config.yaml
num_hidden_layers: 9
hidden_size: 320
num_attention_heads: 5
num_key_value_heads: 5
head_dim: 64
intermediate_size: 1280
vocab_size: 32768
hidden_act: "gelu"
norm: "layernorm"
norm_place: "pre"
norm_eps: 1e-06
positions: "rope"
rope_theta: 10000.0
rope_fraction: 0.25
qk_norm: false
attn_scale: 0.125
bias: "qkv"
tie_word_embeddings: false
parallel_block: true
init: "normal"
init_std_qkv: 0.0428
init_std_o: 0.0101
init_std_up: 0.0428
init_std_down: 0.00505
optimizer: "adam_variant"
learning_rate: 0.000942
beta1: 0.95
beta2: 0.95
weight_decay: 0.082
lr_head: 0.00603
max_grad_norm: 1.0
warmup_steps: 207
schedule: "cos"
final_lr_fraction: 0.03
batch_tokens: 65536
max_seq_len: 1024
doc_mask: true
train_tokens: 751000000
max_steps: 11460
dataset: "wikipedia_en"
Each number is 500 + 40 x the weight over the matrix's rms, rounded and kept within 0 to 999. Layers, rows and columns count from 0. Numbers have three digits each.

# layer 6 MLP down (transposed), 1280x320, rms 0.0526, rows 713-762, columns 256-319
435502477559427453487507474513533518454406453552473477521568497494524498474512470462502513457470540510516514511519522465605473551502478519486489490452470556445450475498568470492520479524638497
491510514536530551489503474547497533557384433531485543423580514474491529532516459474500478519473560454460505506401521501571563552514510492517483542462542469497456479517484511500504480479572483
529499533468573495508558522467508529512593480515390548544495534471476483540567484463512483581491506461471430470483509565550394465443533516443472470514494525448412485574464504502481579561449515
519499541471517617480458488520493529502482555491520449549518448451581503475510569488518596473476501526465457553499498464494582589482512426512504562457482526520529478551427528471467484485555561
461476381449475563552526512531460463441626533468497446496582455583576554503451421435498579471433613497526559388516445447519546527488472565517536423547452480492487459751532507440479480454477487
566486442546366493454514502509503591526341501500480493489561460520515513512491514480549491552514512501455533510479516494502504497488527484545485499490478515550466494459433510514538432525508545
491528523496480576494529509548499504531429457529442364513412503542536591458479453468557500523577500421456498466513514495489393472469473507597466520502497481481511490503481454497408531636500479
448533534502558540499512509569474498470569467532487553557482486471462481503487459573428518501440475497482489468543477505465476516542533518501486518510515487477529499527489525474549511564456491
524520505478502548486521545462530520446557506524462502506452518487431518467474459499514513498549522486519530548467460513449507586520450463475472425500551504461480518472528494532576530471554510
600553557501489526553457472495536510481451515494535494539491479500560511445525517495528509518514493566506515528474524470442552556541458477525523514545511495444497493466520471468455489473455532
536530506554514403501442507524478495572539561517573480538538478529510469587561503566558478417425472498518508480477531439545491519496474588485512495566441500507542575497517563503460543498543487
457500498483536470481448501491503444515460489495514520518498499495489532437534504484508480491501489448542504489511466585498499546472494533561498470475482485470495557475487440498515490586499426
590476536479508496520549526465459480529522532462533431528490489552512502524447439481442498470474528425583440424512513538554512475510505531488509484513506473420504521512504550522554555484467441
509467415456420502434476458504513559496554556536446494506522532490441488502493602423469452490506485458479481539541525485467499491503521453507488492469518518504446418499460540440520511474513470
545541493542512477478539389501485503484459546454472465493524528457495534432535509510548463489447523477468479541492536504553503513459480508522513530537495514540534465497473479516482484485444507
483566460522566609518471463518467491428548559463461519549475541444506447468466547471445571472494516502543467537529468485455409545410486524499499420506450551438473540487524534457510568511537480
566532477455520441516453505534551506425568446503503557449516493487370513520589535583496479429482475525452425477561488462496534553524457477440502518460491476447545494562514498525519524508471500
558492518547457485511471552475574503555531495511532522547495429484512522465507473544542543585483488489562524541459521552472471491522507465461519479474502467483464535499484507522509534519460554
441567500483535511538484483469479467523515569477560460517518446494510502482550504500486475506502575449505503519499480488464453484495449506457492474525455449453560523498542472510452491472470527
500443471500563536466505505479408490469527531472510531478480474461469585559512470513509534536511529522521535572444472497456580564487581477434518488489510542458451482523503466447486421497504502
520501505540541507486472505541472491517463503495533505456506527537498585530493541542518449448504466574552484484484502502512475549547497482468461503496525424477456495476482475520452430493526476
553524531518519497518502539477497509499517567513456488480475514473490537467512511463538518485508525550500551532490509438480513537474462501493484524513523486513524530492481442495452460522503494
439469497487480454506557465465467487550589541539520468559439431476458471494439473533462507429501518539517423511511517576477531513470437511522517490504454492433480545504493502516506463488486467
493501547476583514504535484506461520547524555488526518482484448483468557483471489509570502494401460524567527457490508469449533597535474500512502494527507460456592463499518513525478527494462476
472509531483494486418437484474461463538468568518501502547511484545473525514485516495484425403446507583511541478521495546516494493491471424442579536480480565560559460505579509570516548540661537
462543514500491466533447465450492491421493520523482509550505449493433397450536509511494484528492538530539484560467510535484465542464565466548542426503490535510518481481538468419434477460482504
528497465522516563522519417490433444539562441484531519413527521449486522519522517570466577473525546466526543507544458569506595501558537505456548545478530553466456466431522489460494437476499474
490481530462485464519462486463514471458573404536531535489516537501583569522549508474547503503540444545477500521550498516528474484473566517462499463468489535416532458498509500507520470503517471
522542579496481460524466515507497501508400486545450503497479451522527600518413564520622549517495474555500530485499458531472457511513511454514494466505523526532578516468476515511485523529523559
428508552532555364556450547554429377494685464531521439407488457570538555514552405494473563502492514536536517435437523579540512469487498603574534503582449505568503548484482504430463516507451506
442536544452587473488530446486518510556474508477539466522503517527494541470527510572450588507451497518560501579477503511405502508431496495492454479533498465465541493487471514452469539515530508
572495480480497484444531528517532521490524479466542517511467479487507542591407495418536483508523531525478441485537457487538481517518497505478455474532552486498500466458481471510570477530538504
440463437511529487507473557495507498514406508510463457494562467493492543517461544524548439484512536543453541521469521490444522506498474549468505557485550429484498479473472517480463483486525520
473491512498537499497536521514566497507416531473531479546468506537467495472509453441481477523545575469540560485506490528546507536488516474434543519487534490494510509475469499509554445499556505
508494477525436524546438457491567528465545464459502536514520500525528496451457514510527450525497518464513448482537524511537520476594573515459469505542570529509471575510584461485521487462464547
489532501492484565480460505519462466481557417497471489503498468496582497472530552561508517489447497543428529474547573434487510572508508504477459449443549522493537551479564477510486508458494414
503477464537504532433515455518525596518558507508562475489527465491557573497464512526473515469406483584457493557477573527471528511448444489409546527487507569513442461463493587485480486526524557
490526542544509560543489465508501462506564482517501521526512437438483518489491534518453511464530532505454476469511466376470522470542473474494572477445523576493585498484423464521451478544476485
537507460542463517527449466530515504486405502503510516503510462462481465493549528498521487525525441513504474521511515515485500496501485481560462461455481457451459507503527487445515476444425503
510550562488540422508459601509515508462430500450494481497468425453526527479482510528542501507508538577523468479456449539527482539478490503533504559533482532520537492497497499496500520509554519
506491436515537518540531551483535517535487476575428473495599487398562430552552527514500487535488523453483490437611391596480529601519468543467475489448431437477485488510472538482532519527554529
490484539441556515506471471537531436561460494428539546594502422454492549461478454463535459508462504477537499455507547514457516494461490496420529513464519491478544538565454431471540480528513528
547460547516499516446517530473506506484385532491448493443529533470482499536528527471446496473467487444489512470494487521421503542495441448552479532514505471485511526443507422528516505573481461
547493524505493478556506511538513509510424515453474465517478491465537501479477435480496496469456482478473541475546511527504450520547459513507491473526486566479517531496536489525453524474545480
498568490520566576531487521492513483502509519495520455484479591434520526471532546522487499508481477405556497500523522541464527451487522498529502514598439538432451638584492498480474475474407448
434516530468523518610470519488491415496581438549447459402549487502522502466545549447474538506448520540488601457428499526497568570502539461526568504472514539497493509480484508511535496554488504
538530513463537493571596594464476488591690440442599485449386523564440533520492423541438407474482493527577558630556591482583417550541323523493494562570507570482456417463472415528410522386530486
482575580596464519469489476458430482449565564445543510443472520470520484487578489503463521438502532558560449507573491438468422556524536430422540539562550518548542436489453549595506500500497506
467472446525470544466450473521471501501483506530536466533466443512497469450462586446540531541510478463466487565436537466491449464501464474468502550433571508558451587455496474559502565518488494
555573495602450461553459514516524571473518563521477453511483498514477452508532534511555441527412490552493442544443569536485522522571426531496532526461493479511501508514490481547430435548541552
# layer 6 MLP up, 1280x320, rms 0.0635, rows 714-763, columns 256-319
479463498494419584481481568485489540462512410484510520517476561528466459465514482504543479505533541586521475457467522469460497459480555522626482531419583476528512537561479517538444436500486498
424455539488506496504458455425463537492473565489511462495485566473492500584487588550512518516497502455473519578495501403559509507592511510430435577482486432425471496537504520481501454478550518
451621472533548506518465536512498431457511516495512526497505490532503526507524454482479481440438512543504489467573453539483467481505492506512486489554499521471484520487527538516451512547474483
447506471523528461502565523520489407451561446575518481485532521497574476469539490479377494529463455426532487473513417512484530499525520586489501479525538482493520460572460480526559471484490472
507513578447458583528538467487511500532469526496387516558562468477435538530463527501501554466443371485430540506450472502493485513520482462483495532494488552441520475477544509466579565474478503
435485524475511541513533453478426515504516486548506541501573504497526513472478462473414528440458530494489540524427462512514464456526474522497533499526419525449471461507531522509425486454503508
469486519496455453563489504455517510495510532517518511493496485516556483479483549469496405514568487491504568538468469468550575457485506504429535520506534471506494532437497521500453492433561520
497504469441495527501451467536433524504583514537484492504501477593508500469536461461500520451516493521562501502525443550505509470482484580472600468523525502504524505423521497460536474541492510
479498479483447479429499564425443470553443554506517499525506535493474505517526515553522463461525543475492492459489510495527485393532490474477461464496522541461509496472497539485511483519562501
507551508445474597470548480415526425507514512518556465527504514515559484436530488546509403510499494501476525501496515507503538510522545496497542424559506525526467486526436511444506514469482507
484446477546487492487446479480511483507493507483455500490515525545548531495475472527495489523553464512499555551458538474553476469481560530529521463524511493458559495485485547531514541471557455
458495523496512434551450460487507534492559454537492486445486456457492506470514513533493508559539488521473529409484492462517522502550431535460490503473437508592502478496451527477456501423495548
509460563493520561584457513517463503486565513506498454510468487516500421479513419565509522453561449531525612459446484446542472528521518512475530490519494478544523453533467432413502514490494534
495514540564430503475423499500538433456581501494475472521460443530438538491509510566505533512405556546540437506476460558508500544506543480472517468555506531522511426498529501502463544536496470
477531497461437477532474509532493438566488510495456471473491552475431416513483530541554483436552461571458473533405441476578495459455503546496504545473527483466499531564502491512410535462541516
559475494531493537471483448573505538545485553540481457501526460424515487474423508479503532567454406453542455474428490564506442470478474505532462493565545560472484432474509549442499521509528525
443480515545536493552497544485464506505488507517490511527525521522499473490456515449481447535487530518514460493475505530508518491496520469444505514515542513433497474544506516472464499533430519
539463502490513514493456485513490499475476525500424521533450496464522527512455491484474509490479454518528542509516447501518527489493520531477523534484495510449437486476510525508511513492524509
423498493452426469454541470459472485559556485474488497570438480552476474494482486508476529416534545486489537478483493450484483448479562494426491494518549534466584485505433532481567541557560523
389506522490490503544474442524528447480510469454566537509578417475469472507511518512501476527497471423482472541509406465560520418521483484510507519524554553527540486546538504529482452545478571
489522453510483471471489434489482522487494456528489519471564519499515499476472533537508444443514422462526470468540522476515521482533592461466541477473481500474496453499507492528543471545541520
532536503494398506414451445527480493506487516508455468471565499521530487431454508520500499551471492442489488471411478470492464473506508468518445548498478583495489536550443508478484480499469502
527554485447533526549479505518468474440529549458472483446511511525494548506489506451490406452491432487427480501534509492509407466511512556543578494558527559513499491513469518499553450516510574
471482560436479467539553469466484482519481490559456450506466492451532449478480527550512512576478492450533486520545479507478447452565515508561521421542567441509554512484468521463497500518500539
518487445497460527533511502498552497546505473543551449483479479508493490502451530516472522470466477514495433438422476489559476529505529501524466489540506430537516427534480539533520504486517559
412485488399430493484428474499517505521461594554522495503512491503571484415501538502498518482472594493520395483441444486485519514486537498487574526527465473521495412482426538476416547568479490
550508566512465469532506485526482486505538496575538498523430485531479502454478522491489499460510532475493490447447529427565423505486489532523540570497508540434518438463500551471370512539504480
473544464504498494463474485485488511528490475489460461498496458545450474481495514470533471470487472525565547517449447468509445442481491516470472438515537533471515477571478527454459544442535532
526443499475427526507495413513519475527502466498380454507547474559454609530497519524503547536481468488525550484459506436509522548551449554493477580566475455488540462432470498412451486596539543
507472466476482490446521496507507553471491456450518493532542542542458447469445454478508554468499520441483491521521472448546482493536513529466509560478458525486485522516501540539507476551520483
477467534475421547522508443503430455448514549531458454483556493546504497437534499539476512463511487527492542454482509477518531449479494496440551528484479455515503443492550525548502502535503505
537416552462393474516483525511431469537553525532521472543469487512536541472483432498473533437442532422541531539528518463483514517505565494461524468502476507528486530457487521520545583527445411
456472531481417480505440462525485466473545492557497456459536484428542480515488505515531514524504473431469451534434507470498469467416488565548469508519574489491542474523475518495522487445507560
523454457481486521518467430528501410539519540495477498534518474528526550499477492508505541482553409450519498499415510523494530479502533506509583454534566470459531478476506524468529570532500529
390479542486491519510467454547541473468513475552452469490486538499547507466513564575542482516553462492530532450510459480591425481448505497531541555512491463512494540495499493497483484533514561
411544482512399535538509489469446492551514467475531503565494462558445421545555433424537503446575426511471468472527468452503463434492486507543467512593561555460577623464554476539499520474545500
505512477545548475461496462549455490426542495517531462513564502518537484483455523550488552494441461480469495464459517478513521539553495568522507590582554524472591510474447514522514492532454470
473434515522517518508490479509498470525446512539370536503512525500488458500471510513478427502517502460501452518487482529531548450494503521528518561490493528470531502569533480563518500521527489
486516480512500513532488422484464517466504473540440521501511559486530461532469480504491498482492487447480482521569477481519480468566518539491576479451506509477516499478559472523537475518513476
437489503467569501487475398552418487464508462569523514491560464526472459464496498514507528433509516552403506531451471490513471499462497521519498536516518485488521519482540464510520478488481431
506460435571518512434501531513466496466556489536447488441506473590519480522479458545412464422454441430453471539468533524509524481555551538482516480548472549466510427486495488476473478496474505
474487521522483486550517533453492469575509524454534457540536476522521429456525504495485438526490514477523534501455448473586495434530565513505507494485533541583532468526523586507512496518489478
517473541443481458500495496468506511470529459557500537467511517499515489464470566493508483540512477512482465516438478505548579474456524489524458499548511488478502532509508561496520440450562516
475446526495498521488415535494474440581485494519493553563565455483483495494522426487470469490538445442570528544486495494550556448543474488479498558459433524513524519515589563491538513492504511
524406439479529562507508466540476516561531520499460503463549528419483466476532500499450498495459530500553579466464484432448436515544491541563430485523484528460577529463476516458464499539475497
482493542462523582454521505441539479588501530561506454420548492547501485532446531521409496452452531549539509537532513488527475482538518522559559604539492508495515511514492528420477482522559506
493583503491405498492433467524506420526510500509494466464512450551445575503545530527486444517505516485492465467505453526590454424466537541594444442462506493379531548572462462506454528532501534
445466514504576560450447461495515427463500533506475450494519536470503492464459487516449425466527529560524559485557496516547460451486533486503505481466486542552496458532485523521499550464517449
491464519497460510497473420513494412477514523537515537455515482575527547444468519501492469531380481525499480546511512481490534523493540514425566505479619425449503471529523550479487513524444507
495498544466473534488481470470493453518529439537453554476503532457522504461515467520505516487528518443536539514442531502483526537506488562554557447520495518429522487494485534496457502509476517